python train.py --n_layer=12 --d_model=320 --n_head=10 --n_kv_head=10 --head_dim=32 --d_mlp=1280 --vocab_size=2048 --activation="gelu" --norm="layernorm" --norm_place="pre" --norm_eps=1e-06 --positions="rope" --rope_base=10000.0 --rope_fraction=0.25 --qk_norm=false --attn_scale=0.177 --bias="all" --tie_embeddings=false --parallel_block=false --init="normal" --init_std_qkv=0.0208 --init_std_o=0.0 --init_std_up=0.0208 --init_std_down=0.0 --optimizer="soap_variant" --lr=0.00368 --beta1=0.95 --beta2=0.98 --weight_decay=0.27 --lr_head=0.00627 --grad_clip=2.0 --warmup_steps=200 --schedule="wsd" --decay_fraction=0.614 --decay_shape="linear" --final_lr_fraction=0.1 --batch_tokens=[131072, 262144, 393216] --seq_len=1024 --doc_mask=true --train_tokens=590200000 --steps=2408 --dataset="wikipedia_en"
Each number is 128 + 24 x the weight over its row's rms, rounded and kept within 0 to 255. Layers, rows and columns count from 0. Numbers have three digits each. The size before them is the row's rms in percent of the matrix's.

# v: layer 9 attention value, 320x320, rms 0.0765, rows 17-31, columns 160-319
# o: layer 9 attention output (transposed), 320x320, rms 0.0695, rows 17-31, columns 160-319
# q: layer 9 attention query, 320x320, rms 0.0587, rows 32-59, columns 160-319
# k: layer 9 attention key, 320x320, rms 0.0592, rows 32-58, columns 160-319
v17 085:112134094126118121130145153179144107144065120121126135112126116154146179134127110124158124147173080153154110131120147174136156094097149141104138095143131121134147149157147126127113091117142124125120136124152072110141144154154134101111095149080156109137131149130137112147100142096136091116132128112110123127109099102119144140148152123100136112152141161087144116127110133095116101155132167168138126095178144150137124122122113154079104112127154108164108111133100156163141113128152122
o17 087:109132114167095133121088130142155137102166145141126136153130130101130134139114113125169108118136124157177085109105148115160127091128138142159117149148152147164134136111204135132113154161173109149140146132110103164111101136123150173137139126155153138123100126130123159164159117150141097108103143096155154141157153104134134103158127144112122133078125141114144103121157118092124134101119112101128169130105090119127110156073144108145132123163109120162172159138169083127136135154102133
v18 093:100112154122142133116128185093135129129134102105106101143118128110124075135149102159052100132103163068136158168126078130174105162134128162121167129122120102109145153128160141138171105129098118115115134130099132119131103110138140109148117113107110145115124165109138116129119137115137126108077099135098132116090162149154152118114162127123121094121129139110127114140173133183140091157140102099071091117167177100134119124114137100175140136151096142139088142098164142141115127112104158
o18 092:103146146110183145094093128131138121131142154153117120126121107091154123130120092093123135105117171112133134123098133132129105152124182123101121146134118117135120115115098141145108137088128123165077131095078094099129121148110138151119129114142099107096141103064091119132109118120173139131126110129137146149126115103136142138093177095139120102131111151151074171088082083085140111136122150122164105134170131123172073139176126126106124087174105076112133104095140109159126135148138102
v19 087:092131131133155182131124122189124102133154143105102106148163108113144150131121146155136135130112103159098156115134110145126123113089148100118114163143094155140128135139111155094146131077176106102133117111140105134116082111162149147155157171118130130155097152098148126098114128174107126153106104150089143113150125185178136129139107107144104133156143103153137119142163119097099146137127090153120098141123162107119102117110143159118120178141108113156137092168137136095133140106119089
o19 087:103116110136099147141144148152137095142071132138127120140151107091099085131097167118135155092141122105138096160096137132143149080127136120173131131073107101134151131114106146095078112098145136140197118103127140135107090092120134125151132126158156111160116106147078140099157119148120157081125116131142120098102118121103099094109115181133161171124086103110139100137097112155108131119114135160172138117101113110115148144098121112089107074131133185140142113129137108121133123089157119
v20 086:140160119131127128138131122121096123181108114148157153113120142138120132107124120132169199104114154122115129137117169099120135094142108108105139092111128116112116106115114149122150136110120124161118142159138121183118138130107126081104097137149124124173160145126136125120170144085136153112121137147129126144117118166169145172109084145144163150097126116134127127104110089101124077134113126151127103168145074133174131100118119090175065112099125157151141103131111106121105160087194149
o20 090:154179070116108129150103134145099158088133184163109093163103139071091087142137145119167141093137147152125097116124140164121142156123151116131139098090118174091168145133127113165112140114134116105079132164090128158119144126145099136108093137144141142108114127111134140111116144164136155102119106137125144087133126098173113088127119138128092101092135082107127113117168187170141107102126138137148134109172110096155131129173114135127153130131148122118143171112119104098124119164171150
v21 083:115126144115112100162116128098133141117215107135115159185099096113144141151132139110113124149154127092132181178122139123138161128138156088095130189132155165126129126178140161149127099123147112118153116107104143124069107139160111137128143108107122157126110135126168104150099132153102112099145091108135079137108123131163137094117128103103105131149141157135164091148154125096142127080128070095112150115137146133118133138171136112131137136124152104141081119129116126134137155107083117
o21 089:131151124116141116130135142094167080138105132136146097149131152124123147132091109129118126095095124123137156158191147134174096145117145123134154111070148128097135099109128139110095102111120103109075124160148128083123143094125106119135123129120118122121152128132150107119139088129157112133115137139192123120128147150084130161127115109138170124118146119113079130148097139144085154159087084160116111111104152081127105179117140144119124123125108118153185127171165141129124137149114098
v22 087:180113132158125129100085130150117095134153163115197156126146119121126143131108160114102131123151134089099130115126147114099121113173159121108167156117213149069140108136135151137133148108138109124134086137131106119078153101152117139145150161119136095119182130168127129162189112082140124116103122105122121186116098150141085129117161098114121124123165169096111114120122156127120148102150132136114133105092086129126102084145124154131118139116131110138101163087118127124149147142101136
o22 092:101095158127169153170138065122105116122125114105141173138124129180151111101136120151128127160107123110075111113110106153122150135147120120153118130091145109114120148114161145067108150096108106134131135145092090143154105132135074132138164106112091116100139129130157134143168140157118121104075131135117117189106147124162143140169109111094121165129112148090137145082123109108137093084099173142156121131131119094085129171103141114130132136105097146078130162124100171111120129149106120
v23 085:142160145176152130145110118161142142129146158114137183107096150143113113114118123122108132125086117152129085113131097162120059128123103130114121133135145113095178138155132154116115118112121166111122141131119148111111115125141131134089139152107123138107137140157149109166116136114132154172173136103119134103106151113135103129069148104126136114137194129116158060140098101081174122150137139170131132123107105125124106090100109131153126155130144154120157148116114132164122097108127131
o23 087:056107077106124107096134116130156113122106121135208112143174128165145099152143139153115133130109125114124177118133109133098149076117108121104114154115117121132079091152113071094135135120127154142132095102106086173157128145116109133139157144123151141119108141193140133138151190114109133162140140142111138161164129148100148117106108113130116099151133132110098154115090138095166095123138129154097108101165101125091076139173123102122118143171133106110151127200181113098139106139148158
v24 079:124131097127108123108137128123130128176159142129121134137169198127132127109132143142107126130137138126163091110126138104151159165095116052113132124142118160136116144103120148132115105146172128118159090107127125148155130133111130108146111140068118167124156106147106120130116104085179133113128123141172138133136085116126135121140140094092122088117160146151151118183109115142156143138135141133169141127169128154141140133118113137149115156113108155122159098166110113145195098161087133
o24 086:151106111112088151179090116139075139143117167094152147087142084112116095163115115131125166102102119108146146146131120117175131145112099156134133124140087148185155115092129088128119143137143151135090165177111113132137085152121123079158111103105091143092148158138139100126210138077148170140180112147166130113115139152169128116117111115142094160160112127097158131123156072153137133121125123094123130140136126160124136093135165112121090124148117131161142124154123136149164118139107097
v25 089:127127166101139153125120141148142144189117104131153173118128139161079083138140140113069075144120090121120141121119110190085101127100154115138123136129133131145127092120105113133113167121139128107139122111126169106108106163142138129140108124141116124093121086072115146112150141130123137131166119087144120126118145139090165111123153114125103128115178095170149122142135137112126154081152118100109097136171121074092125109127114122138152121123161158121163105139124130143140141148107160
o25 095:141130116112137140149166157114140130155144112146089141149161143099118166083122147157163126097097168109074081127136154146131138139150100128146179094073141095136175121138145139143148161108115120148128149104126095127139142134110138102131121155131126139132151150133097162134105137149159143162207127158125108148111125146111138135161188153178152164144116138129151097114140108157122129101161129119109149126125117119131135143147155157132146087121169121142168161145101169131167160113138108
v26 077:119177091180113098074101159120111104137137109104116142109110083109130122086158131115124137144176125103153113143130152112118138130162180129157139134126132118192126117134137126139100102131140162140153115060128103134142099079140135183115142151082150144116132159086125122128128145122115116127102153155104142142130112105151123136145165153145136134137107107187134165119152141107129153132146136127121098149132161136136129091096100134142135130116118103112148158097142119115115116175150163
o26 085:142166122168104115157127143105128129135107121106151135098150085138096140138138080127146127102165138140118133165132127128068123146100144147136144132095137103140160104154145135096144119166134091102080175140083114156155140137169154112145140160161141121149139081066115124115143153115123106136079111122137092136126107155089130195144175141177126101131126110121149123093120145112144162088157128064123086151118160145148142126098140101150126135140130108100101128198121157183158099105127165
v27 084:111112102116094138120103158134126170099154139137126121113087104148125110096109166129137111106116146102139131131166160132122130183106120145142135146102068113130141143108097114131104173087176113130146175100131124084131136142134154128104126140102109129089141138126116141146100123144141103106172217118161142113149159136132171135134123132160133159166136078166137112121085114162141150148188103144098119123108147140169135105163137130113137138124099134149140131135152138128173087096106146
o27 092:097128124101106121144148131163127133152098106117078127162121103087125182134129105147153148105102131170152126156141085134141141098112110131116137127116136110134136116126154143112152125134121149123128146131143137172114115094133166123124108152106141117165165122127081124132107132103127127070174091136107124109103133093116098144115151109157100137136124137149111130138110133157105172136087134089135190113150190123136124118124129145155127162061136155103060101153149121132107137153118127
v28 079:101161146109160105123086133114124128137194136106137151125085113105084100147105099130112137142090122171106175139133117099154098103080092116081152121112137169154134131126117165136117114130144100106144129105139133117101161149158145123075164105125101137141088129119141148115118153066138139148116131142135163140136150118158093088156164126115145110134121122157123072160157187146099143070104106102099109117149106131081135110153166095126158118119133137126133164128117112118133134119155079
o28 082:138122141111138131132137083090117139135107114124152101170132129164122148140090144116148106091156115112095111176128145130120152106113142166193178160139129132094099120095061095141138161133164104152105147114131118139096115090150162108110132131087131160137146131125099108153112095176156140134125137119124134145096125127085139103114130132153145142083115093109132141131138140130115170183118124117110145140142133157120116128119125134131151096131092107123154129108182103134121139084163138
v29 087:126115106091128157133138110088124137098162091148104097143121150137145112091155113167122142184159145125136136129115118147132131108141121159131115111141155157114146141171133117097151092103082146134134130141123067142122149105134137135128132137136121163090137117151148139153110129120136121129138131121152175119123109136137093102118125101115151108148123142128094135129163114102131140175146148080134139113143144193138114072143143082105145097099133155149094101143162099084124159105124137
o29 087:134124115154127118096190125153119102121140157132121133141166174136139176143141137081117127122119136124137134120134156088121186121180137072151125119121137090081122142147168149092080125134132099103142094110139140126109090148099141098139116130109129106124145112095161167091117126110154165133098087094151164130098125133126148091134143123119184148152143162155165138101183103096134146136106103111150129120126141148103153187148110073118126114131092146126116105142124135095173096153151124
v30 084:155098106152124157085163162101110119112141111159153130111160128114106094090091147154111156174138135129139131107120110124093122136142113132115119173141112106123137117153090156121158113167100115159165144165133107105136124116144132156131156132148114106129148106133113143146128107154085157100111163123146142140157099092119117102109136112171117097120059119131135127149142153106150110160133141161147165116146128128162133143119130080096130140108111135136111123152110143073116095116141087
o30 091:126093152143133101123195120115123115129114146152114101123110097141127136167127085126119155106200145157112128163099095137109081168119129106107095158119119151133155110182127140130101198130101108081105138124109102149143127106133146122136147112088118101182130082127151156123106118120134143112133145149135112117111116097131114091121113089135152123151138126122139134126122117154125113124166154121141152127108088119143125142157139106118125128136121089086087122154152163152117128123119129
v31 082:149117139101088133080096127129120108173092111141130144133170109129150121136171065149113153129135125111162136086093104141130092149130158116109095127114142075102146173117154130108103103110094108113095118134164131105116121148137158126138080087140117132090122119102139130146145172135094111154102109153129114093130135120125153155136121136144132162186109136117092128121159147148134149109140106101133117146129135118124081096125148131106125124135105152140132139086134105151082115134143167
o31 085:114149154099125155125095130163111166128156137078092108117103117133109117113144133141153132137182155158123153077118131144114124165141131083146100121076126142129127126167110132108100130118149143108140168114133089152174119132113122153111168122171082147125137160158122121107087145154146132165131102149127135163110120124122144148152101125092122158140113157161109192124129067086128105148123123142105110128092129167147138111119161138143150105178136140099117122150111138115158194183097126
q32 094:151155096119139089129129096122102122133101103148143131106100200080139142161164127122152140111110136089105133146182130136138138119110109177120111141113135141126171131130128104185103091153135103126090137104143132145168134132104132143140130124142088118116133125150109130119143107124112135160137113177128131127140101120179123110169149157088139109143165092083111134098126101158148113114130103103133156131116131162152101188151126156088130151122104130135113144121111141094188108125098102
k32 061:140164128130119156168154123126112118152118151091165168160117121099130105126109158115052062132138128111128122088125116186142069155146076151101152138129123118175138119130139170122097115138185137137116149117092145169165145093160117152136106116128154138147106133152144130134134170105160114132104137106141132124141177133096113131121143183160128095111132142124078138131087131089160130083132141167131148145108125146138167113153131118139108171160131125095057086101116125157102145124102126
q33 068:152157153136159161149121160120137107154138142149111105100089085132158126127132151113136099147121121142131082084120119174129080066151122087128139167112105127118137130136108118147131109130171180112113159071102131116074117127116101122132119115116159096132103145123155116141125142112114129170116140104090172136130122129143159120109129116097133117116115118187127152158129135100117151087096135099127116122116154114144153112165119127139090165118120133123159117106112097114108150104136140
k33 059:142130089136121140168118102143108152129124155134140171141150137074098104160092176111121117143120113136153161121155112145110125140088126108077162129126142125130121138132177158119142163117123132139145119122176132103115127152137145151113128148127119136105083070144081136126150135087115111139130145148143120090107076126131114162127166143140164135167111106117115118133132151116184101149143147131110105163132107080135123149178116122136156141129161118167124146125168140096142113145111135
q34 128:094106149153145149138117136161095106146135120098135166087121106144129124142151130132111165113134108148111118116108120131119132120163115126148153107085149158114162124114123148175117128131137129136098141107091117165178126102128145154132115096111131129133154123101177111120120126127160116134113141143093118119167119097140159100163126130100163063079147141128124104135129178153113141107129137118124127182129111126127141107137124129105114179138113097108092133123107168106092147137148180
k34 086:122113111108123104129109127125101120142185159155111138117117121143167132131157087113137146115138101112144155147109129135131130100123123120137135115113128112089151120107104115133123142126085126124128133165132101083080129212114130148127169119139116115111171098125115151123141116087115143146169118113119148122127104113146147045131059083124117130118110107134141102105169150143106157125113171065135147123106099147112130127140105105098063089143152116151135156139104141073117107147124143
q35 080:107101138145149145127072152135156128149141105143120134158144110151118162148089120136152161140113099148112175129126130138162125121121145106113147167150154095154150141158116118152164160114139152132112117124091119132119118157128128148141125120115130118069105135129136129147101128144139143164150134143148112133198142123126132135092153109137152152116075127128117165138126145101163161127133130110115181142115127150120154112140166151125156096118161100150163103096120098157067141112124137
k35 095:100108104134170133124113155141180150142085114106122087112141133144097145143115153120088128106113144119104087099125131106135134161159123140109133141146118091125069114112131142132151120189127094145132113114144152126137129133123118086108120136112121120159149119054139111197086126139136160122159123142156096128158165165097145168119164154130122130106125115103186127095076115157138114109130106206137110141098156148132123157128159151160141144100079147048153110167119151094138111123141128
q36 102:088158121134097138142168130148178131100133115108125086135105155131082192112152124172138163118089141083079112127150103137117148097116109105129146146111140146079132127075146159126141106137103130119195127133150142109084108163129100089129163147088115141131124173067176120103114129143108136170158145140127126144142151167136151119076120082095145105131165114149133151120104084138126150074130123152122101165123139098134161146139157118106128148108104122095122134145116139155134149126134125
k36 124:128136143153138115174166144144097111128142135131161166128100138122172121131176110135125134139168115131173145152112134154142131121102147106131189119080146113099190113122114132110108153067090157116125111122106130131100147151161142174143124148163157143107107141180121138091129155117131117145116128116110153142141114089158122109148100105159144102131157179120090136192154146151152112139112161096152126119112101135141158129132111146103110135148139136126135109109149117120101131159124139
q37 095:114128128148109147150157145151158131099101122098142106128109122146108147092178150142117162102111129159079084136127114151081133105125137116168132143062147165102158144091135147139136113151087143102168146120135162136093116142122120109134135146052123144151150141066185096135117140125126125127134130127108112113121116133152155137125140095137142087092160113104142165117132163140120152078131112141166113182103166094150184108134146130117154165092117112139086138136099154109101136138164130
k37 083:155135120146151158150134169150133118140154090103106090146160149113108153108149121109137123133164083132136099131163150112105139106114122121136161132133161163149133120161125161099109133144141123138148141153150163126177131144096155137160124132184134110150135089114134123119150129141149152106134133123129149152187123081123111160132149089152151130139142122165126150128094154141116148132145126156151159161117191134120126153087094108118133183102127147102121134149102131154166106164126087
q38 098:142120154131130122139106086098075121125126130171155124096169153105148124147095102106148103151113119127133174118141119108137113129123106134094164089191130120129100129151107112121139146136159105142142103122133103114155133153125134157130098112181137099104112099170069170105163115145131161118139115148121149143121110110110103111122113138100149145161110136170122078129113129136123094143122154113099109082137071145130059150125104130097117087175153152120159111098148102144161119118089131
k38 080:136100123148165151120087142150172111159110089119129085110154142136145145105136124124130117105168127127103101102110105096124163136144126113133127142134153105181097121142099148130126148154070116145140083125061141127109116139090142090166105143182146090158151100086163148126144151109130131109129111135153112178134135118145129171121142103124087187154116131137163156091091136139105102115128127197147151151116146111126135143097110123148131132139090147088141146130122145137169095137141080
q39 079:149103091103145099138116128141163123149121169148096098149129154094138128147108162125153140097126140075163129158155110098141143154168123131084096170145133167132124170117166147102135130128133123137129121134144137105149123102129127127118116147139145118127070124162126163100131103097132106118135117128124123138132140163155095125128126146169097160150110146147133101109110101127098110144106100162118129097104118126120119153117114122131096070063160138163115129115099144115162092099096142
k39 132:129150130148113122164161173134116126117178145149111131132115129125127133116206090112114159145127095133152119164104185145118135115100130102142159127095118113093159105118113131115109149101123134120132135151163140111146169173137137170141164134168153129118119128151118113097120129121143145127144123104121149129188091095117140089164088095144150084101166151159111141163140164165120140117107143073155150118103117141121147125116118136109096153139129127132119122156100130106110147169105145
q40 089:139125128092093140094122098094049070190137092166164104139105130133127076118126129114136143128169138145120093138101121146133100127095117121177118176096144152118143145125098121112113138119110127174159135139109167134149140098140114119127109114089117134147120074124109154121144158116082153127130131154128149138148132055127121117124115124103118151134094134157125134169157154110108185130125140114128144145159141172111093102105143117124133124132177107189161142152169116110105123143083104
k40 089:137132105176152119119122168096112136139079120106126129146124112087190155122130109135096109135142142095127096109139194102120184175118104135099092163090128093151106111132158078148114125105156116102138148101137120132151134142131126072141117116091187127130102154122133110124107098193113127135148134074131118086188127156135111108102140144131121151139131146081123133099147132121186128127123130132140115129176168131120125115145135152152117117118133174099104093095162104184136150110171120
q41 082:131150126184143098108149144146114155120129143159143141141118132067104092162095135124145130137107137099151127123135098144134128116103112099143124088100111115159141118143144113162119115117137122173139153068119141131135123117126118114116115147126121126155111101135129101108075106129064133115130134125163096137110143099132142132144130182139107147124138138120090106116148089163108134136145149116102127096139127098133102146117137134169140112137094131129088155121169104183101142120149130
k41 084:159149134091161149153135102106107121120135151145097095138144117122102139142151067123133172132111114103083102086141115147167134117091169109120129120139148160130105112070113140146119176116138143157108140137106109124167136127128147126119105119153099104083156179123180135185097118133145124129103120136118112139138187141116067122128128130180132135106081163137146175123095126121157126112100164145135106120152143129143141126152129110136146110129116119147103123103135142121138097078106121
q42 090:101188144176137145117118119128127127127138120131111128107095166149130151128105145197173173108145104087112148111120085121137175171165143124123125142172138110138117149095098156077104132130132111144144140156072142124099136098173130135111124144116153082125153148149151088159104189173181140166161136128133154166154140127129107165132123089123154150131119103149113148127096075167111131114141135151120109124083139163129176153124179114143110140082129120074110084157120158124113152123144174
k42 087:111143100100112132129139125081132122130160095183143085110105136162142131097131100122116128130125157110108118105090108108128158138096162119145102134159151123126089136141130063160110156094135119124163093116131108117129116115111129159119127123142132082141143125158157123108143103093154087123190087139151092151161174159190107135124107078111099162174112112111109176139147100117091147084155128138078085122132161100133124125090137117115151160173145142170124143127119100138108137088085122
q43 083:166100129127113150147163156114167133155097103164122113119114078127135157113118144142068120111120132119109125130120110082192060146083105156100108119142137075178160123117134104132141131132164118103089146123117118132113160136133097153163131108117163165139113123134150120125142161110101142109138139114160102161151106090107158120130116129120118100102156129087188141174119127128079109110084161132122086124117139151119150132146116138137124177143159123126122139102147143153127135089130099
k43 086:112146134147065090150142147114099106134119115114119147140112143179165093186133153144187161134163151140154137146144190123140127099168149114123122100133105146135173145109134106153107118124120159113099126128142147110119130152146094112144160137133147074091166137123105153094145106130141150108163150134122104174103157155154143150137093118165170093139140163115106115129143160104107161120093115121087195140144105081146118151135144125118085113121192087139121115110123082124147169137137140
q44 082:141109157106119120087134149126136149112126134143139143144132153089116150147130142145135097149116137134131113079155128108072128165119132109146130110122126138168120138146102154111109164120143143143103126126133113084128149133122110147121141149130107170113152137128154101139090139147068105114133135118099148095116109110127137168099169100115164149160158171123091116135145114113147143166108134125136135130154118119115153140152156142133160129179128149107144101145063133144144067128114092
k44 086:144143182120113108115154095132091082132159133108105144206104132164167107159130104155095136133151125097145113160171158135145167090091120121127143135128156125102162103167110103134151101091095142117131105085151084105107098146111131134130129092116090154141088098134109117140116101154097116116112105099142135149164123135180121106125150112095110125136102170162133139129120128104107113144127160102145172117125132146138117120132095105076129124161127135113107173112132151146105145096147103
q45 085:174131161112158141122140132152125131105121101072124079119084137091097111125122115168178103162123100098144140129119169137120128135124117112156150068118111175128138092150118110131160126123156153121148138138109173112129167123122139163131127143188121142101125175148102140140100125109094164182115105120083156117148159143111117139137151139136099112120137152160123136130100138080109126101103092106099060083127143101123101114123131131128156154085146119165111108136186121118151143150154152
k45 088:157152126150145112141176120104179155173129141204104138145168100133117159154151135127125091148156120107102166137137145120148169147081148136152157135119132131104143156153109154119169111129128126127130213115129142134153176147118131121153133134129105130131127138132145135139139128134132116127113150146105156100148119167119131151138114114162106136105125129126097120155098119126105167100164137120116121123112152134109118141146162128092170134150109109104162135142172113150092090130113095
q46 083:145130164110113155128106110138170105168108106166141125143092127149104081134135143106102113161105156134119130138125089096068162101096148152122130137135151125065147115089084115131134129129096095161100135127080107143121166164149093134118145129134123127096147142118136100084125101176170107130145119100118129138080093120136137053125143104137148149131140096161115118113117124129112124144155173122163095099103122134100112073109150111115101131137163162135116096193140112114125132137131108
k46 085:137136086112160173111108136112146146145101121106124141094109093125102137121148118117113092126122111113141142115124087114112093174148145137141127130131110112119146149148132132145153127102154141116143171149134106139112144168101163119103123090139133170152121111164088121152108159104156139117188140130089156127142113158132123084086106170099104139133133096138121078133180145153136128117120146127100148156189157121137134121137130153137126105156172090209102083148095174126123114101106158
q47 085:136103101128125166093156113107159154118125112124128151089086146148083121099101162152176148094120126114138119116121108124082107140116123121131114132084137117116123138133128172141139151136087115121134138119138183151098148124147109123080115091121111162169160179150161123160140118145142119118154146074133138104127066135099161131101138103103121138098113091149108114154149176142135114115148148147117166089124133148114140137138097127127152170173053115105131093099200151136116152108121095
k47 082:111185167119113140169145152091114113133160144119100123126138141141134117125146111172123115123129124095113139182113095132117139123127137137123189139146153132129171131097122131121115144118118165105164138122134083124127198153119127121140099126139115153093114113125161155169095078122113158127080113153081102133119123141124108141137092119133142146142166119135129098108118107133127145169114109065099136101121150087110062125139149107095122095126175109107138163113122093119154122159118119
q48 086:140134140158140143145117143149110179127133129097135126125154122135129117129111130145105150100141109176134124099163170066104095102075126126151109155110142116152099141124178134143118138097128131114104099124145156102151125151111143081168124122079104118124177144116119094089146136103099149158130160139106083120184113091109138137141113155138130130102136153158149161135086142063147129156151114109129123134153119189101106098183081103126169109156087149132147138134096127163133114122088113
k48 085:151090056132120150131136120169146129180145112164144112169109142085132111122113144111170183152120093098161150127138103141130138158093107132127109114124155103137138150128166138099157075153122156147108128117148155121127136100086122161120140132117137135145133137084133147131135132134082122135096164125118078088146100085123096132095148118138116137122153127115138093118133118124163154132136148178109099107122088096128097119116117139146138151134160107181089157159106112179138098123162119
q49 082:144136094108103153173142156117152114163156125149114132142111149118139112111129154130104124123140096120093099134133133134112114131109095134116117145182121164101108128133180158099103151145159140109115148120158105109109139094154132134129141144111115113165159169085139124132127144096149087129114121120128122121190127182134112116117109118135117138093130108110120154109092088150096123104192088141088118124096122123114118133115095112126119130088085102099095135141109151132135100125116145
k49 085:125132107092161148157146112103112082130169084136140110141135108109144127110090159152146104123116135110098150130106064140155117158121092119135106152130190100153101140093083150140129154126132120152116157096150178151153169112149104085126089118127115073110121078122142123102140151135132123169148102109100114183128125112169124177140156134097120074159078162142122091140139124139134123164131114165139104142120136098118123136122103141137154129126179120170123131129141133110127155107109114
q50 088:127110100132100103100148135141161142131147169165122094127107121117156095125106149110124129180142152117177092095177134114119129111107151103115126140109108155109109110127105147145139138126166162149095201146139161127138085180129125120124119161124121137104108125134098122105127142159146108198106128096129119136144150118101115097143130123135094113089121150126158107162089098122127113153070122161128125106144123125154114132118117131149105130141103113111139110113078143126103132119134157
k50 087:159125154122112132101136114105095127080113138105108162117133156098202166152129165083156108145126128126130060143126118127126112121149102121105115105145130147132120104153100112108126128111110130157098098113138091132130127118078122086124123154132098136148187150161103151157122150122123139167054166137122140139117171088156129142164142161136108127128155133130138140101092132113189128119109134143115115124125123119128114104152126101140097090143125128120129175135119150089128103082148121
q51 089:109151157123140188092128120152130132093145106151117094172145134150077063142123121116080151114121149153161110156119146121097096154180092121165096132105134148102090132109115111121142154143132127120100155144125090110127149103105139144157153102162155097095109069097117110103140141168153148133166112114122098116167133120167117117075127087097103114127086131180122117154120153138110120164144142126169131166140085138127121127124124121130160176134134115130104120084151128137135113115139117
k51 088:113158121129118165110107111151119093127123077132135121129120161121210144130124127137107125165129107156105123118108129085111149155104137190120118138097148130148125153134131148061100157116127086132120125176139136112134112097136077098075142120116134120186138137115125146096092159133064143107129086160125124109093134152101130090149114152142110132133128100139108108104180162135113123153111121152140143090128122101122120136104159116135071132128111112116119111101107130117129130071113135
q52 086:127161086126144134106109101134129128083120131175115100082128131127129175141100133145154170089093146140105115185129143165135139118143123117127136165151156102105168090141119151117097107100096099147118077117125122128144133096161130114108097153133143102146137082066174137118090112132147118144114034129149118135159165131137120152138134095109171132147109126133086140112135108141111130113136127127115139103108129138077116135115095136121091124156084116148158112108072123084101158114117126
k52 084:096144147109138130095144142116096146127104137131142117121109150117072168140116133145120153100119135131130125104130103147078098139167115129164088138145112132166084076129113161124158146134141136107100139122158152099144192104131169082145133109143110117109116126151101135126086098133111150140145104166151123125127125122151092138129157112120171198136139124130126157109091135133135103138142101174138087132142132107114120078106157143129148132103104136129069106146145153165118151107107131
q53 083:196155101117138140143180148152137140129152092131098128100090141111098150078149128103079116053139143117107114122107146123123162149171102071134148150133127123134122130156196116107167178133124101155135109120116124134129111090113100151156102120103155140142117115091152152109138079132131121147138105139134151156149141187100129085138127165117153142118139111163096137129114099150159124166119133136095094130110073102138130146097130104119152125137090113183095128120045117110114139116102146
k53 084:194125148130142147129133138171100159137109123125124137125153149111068124166129109120111149097119147115071156119177132123134125136132120113118105159127103133100132163160124176103133106111153117130143112151145129130160139127147145159128145125118138165130156162127140137156145111104136140120142112093126123134128128190112110168099128141133134160136124131110152096099138088114110103167127153164116141133124084167106117157125111088103152149111122132113110165154115103178118135091094112
q54 084:158117114057149115060123140148145128146130136135115127120118140078152147102100121173162137081127109122106087099131175120129129100079135112082136101116166090118138106124177102141155096114156132133092108102122117098136110108102130079109159127129117154101130132097102092115121133136146103153110117150170109084130139143157138179124154154131117127110139122117135159079138118138135130088120154128100082135109134137090131092098137136137140110110132099138134129107102148106139083142147125
k54 091:147115135102174093152138126134074111150140127080130147145097124072111132171133106126146133113158133076156150106097161132094116112123132159153186141114132153124135125148088134144085132107159130145138156124141123133167128175170117094106130172143110124145158134087144135120099143111149121184107134159127121135091098092130108117167143123126101122094138110105130115110107118128152128123131134105098123131183134181151098104151105139140110110103096113148145136096109138173141139150118176
q55 085:125155117133113139091090127112132142142086164099153133165123129099131103107104121133129120107128177117124061081149161119159140142087107150117139163129092108145129121137111106123131086122185138128111168091145130116125101150118107136161145129121127097104080085109123106066129119110061141116153125135116094127152117140075123131090138170143110107147118140103153138097146145121130132111134161140079137142150103111142113125119121129116147115102154134120113136124109157130078136131116155
k55 085:128135148110108108123144121131170120095130114096093158117098181139113210085143130103125136100141107082120112187139114112101079126110117094142126107104177154133105090088173102102082166131150149126130141127151116124106117122134140121142151129088118119159174142124140109127156127148133107099115117168104122140139127133159163093163146113109186126113142126105168094102120082125134105116134120159128118144116120157139165128090182137107124124104120143158145085135112129112146089157131117
q56 087:113098137136130116144132128131092143149142131133105118128122094100111102141119116117138117114089088135137188173098127140187140110074104143113147161132117171156159129159106122111163118137123163146151143152113117145120166122115136123146168109138150118118115124125146143091085134129144105131091155099109151121151104134108135112163097129187122152172103114144126078102108137115155097171144101086130139134143145160123137117141156107044145111133122129176168129174147125135131105151139094
k56 087:105100135121110105131116104132177115138081135119102142130122124110122115120112112122094113144056140128146067124165137123100134130142127100147102107149113124149120110118125130155122174116101182114114135064118156149136109098151091090124076119155119132163077168123131172122120135084073107127160143135155157122092095109077128205093102135104144106136166108125136126114108124130153159137069133138145152094119132111134111136116108150131137098144100103142103106087154122167136140099087101
q57 085:080140082124135146132123139151146084122122147119097119109146118165133146109118147156110147121101118125143137111095108117111131098121113147102112125136133140119094118101128117085136122140181126147135147167119113143138132136094119131122139162107107134107143136163134105088047142114141108187161145149124183150087155089125111143147144124105150121128180119096117172127096119113123140081110139110120162087146153095128109144160126116142113132144145142108136142137117116074180121162184121
k57 088:150151099150129126123078142107144117137154158147120143115158134102103131151112119092161140137155118137118137110138101148111152101147111107090142106119116164106113149119129162170097100125114150127103104095089159128122118109136119159133149121152091106106136139137139158125128146145157169150139129162143193133156157146140144149118133124111092102126095148132119128114153090168121127129192130171077082124125142158163117131100130124116097123130136151124109126149119163093097106140155128
q58 083:130116163174157119099142143141136091168084142144089129117131178147103138133133137127099103163198129133135073213149083133099159120135150159117120132109165113155163160179098123172083148136114117096111149145097083161130149110120130141138108127129138151153132116090151060145140114166142105128110143115087118148107150114110124146115121081122138148127130150100132168098136134120121084153124119130123142142132091125145117130116092125087134173173168164135113153134093113140121127152141106
k58 081:136114111158110148117165106122131114114144123101139115135117147084097137115117123122096091101134156136133115092147158126092107106168137125118115124139202089113153103142119105084166083106125106114144146138133134121131130145176108189115126150133143137145146107143131170126126108135128151108169108103099169122147148103131122070110090081149177099148131121083129120134152144108097151084102160112121118130151119128110138136092089096106081143115167106101135103114113098146143121151135119
q59 082:100108111094139124104121150133144087154161059153122113145094126165102130115118168147130105132170139111119139162130137138090124139116113147157144076114116124108123134105113134119129159134145164156172122154116108140120135088160143121136121108175138149125138091119130111112151146125137120143121114144133085122092119200131154069130130109153139136167163096174140122147090121158139107137116124114163126144102105138115120144086153123085128120145155140112130078148167084103162122112082105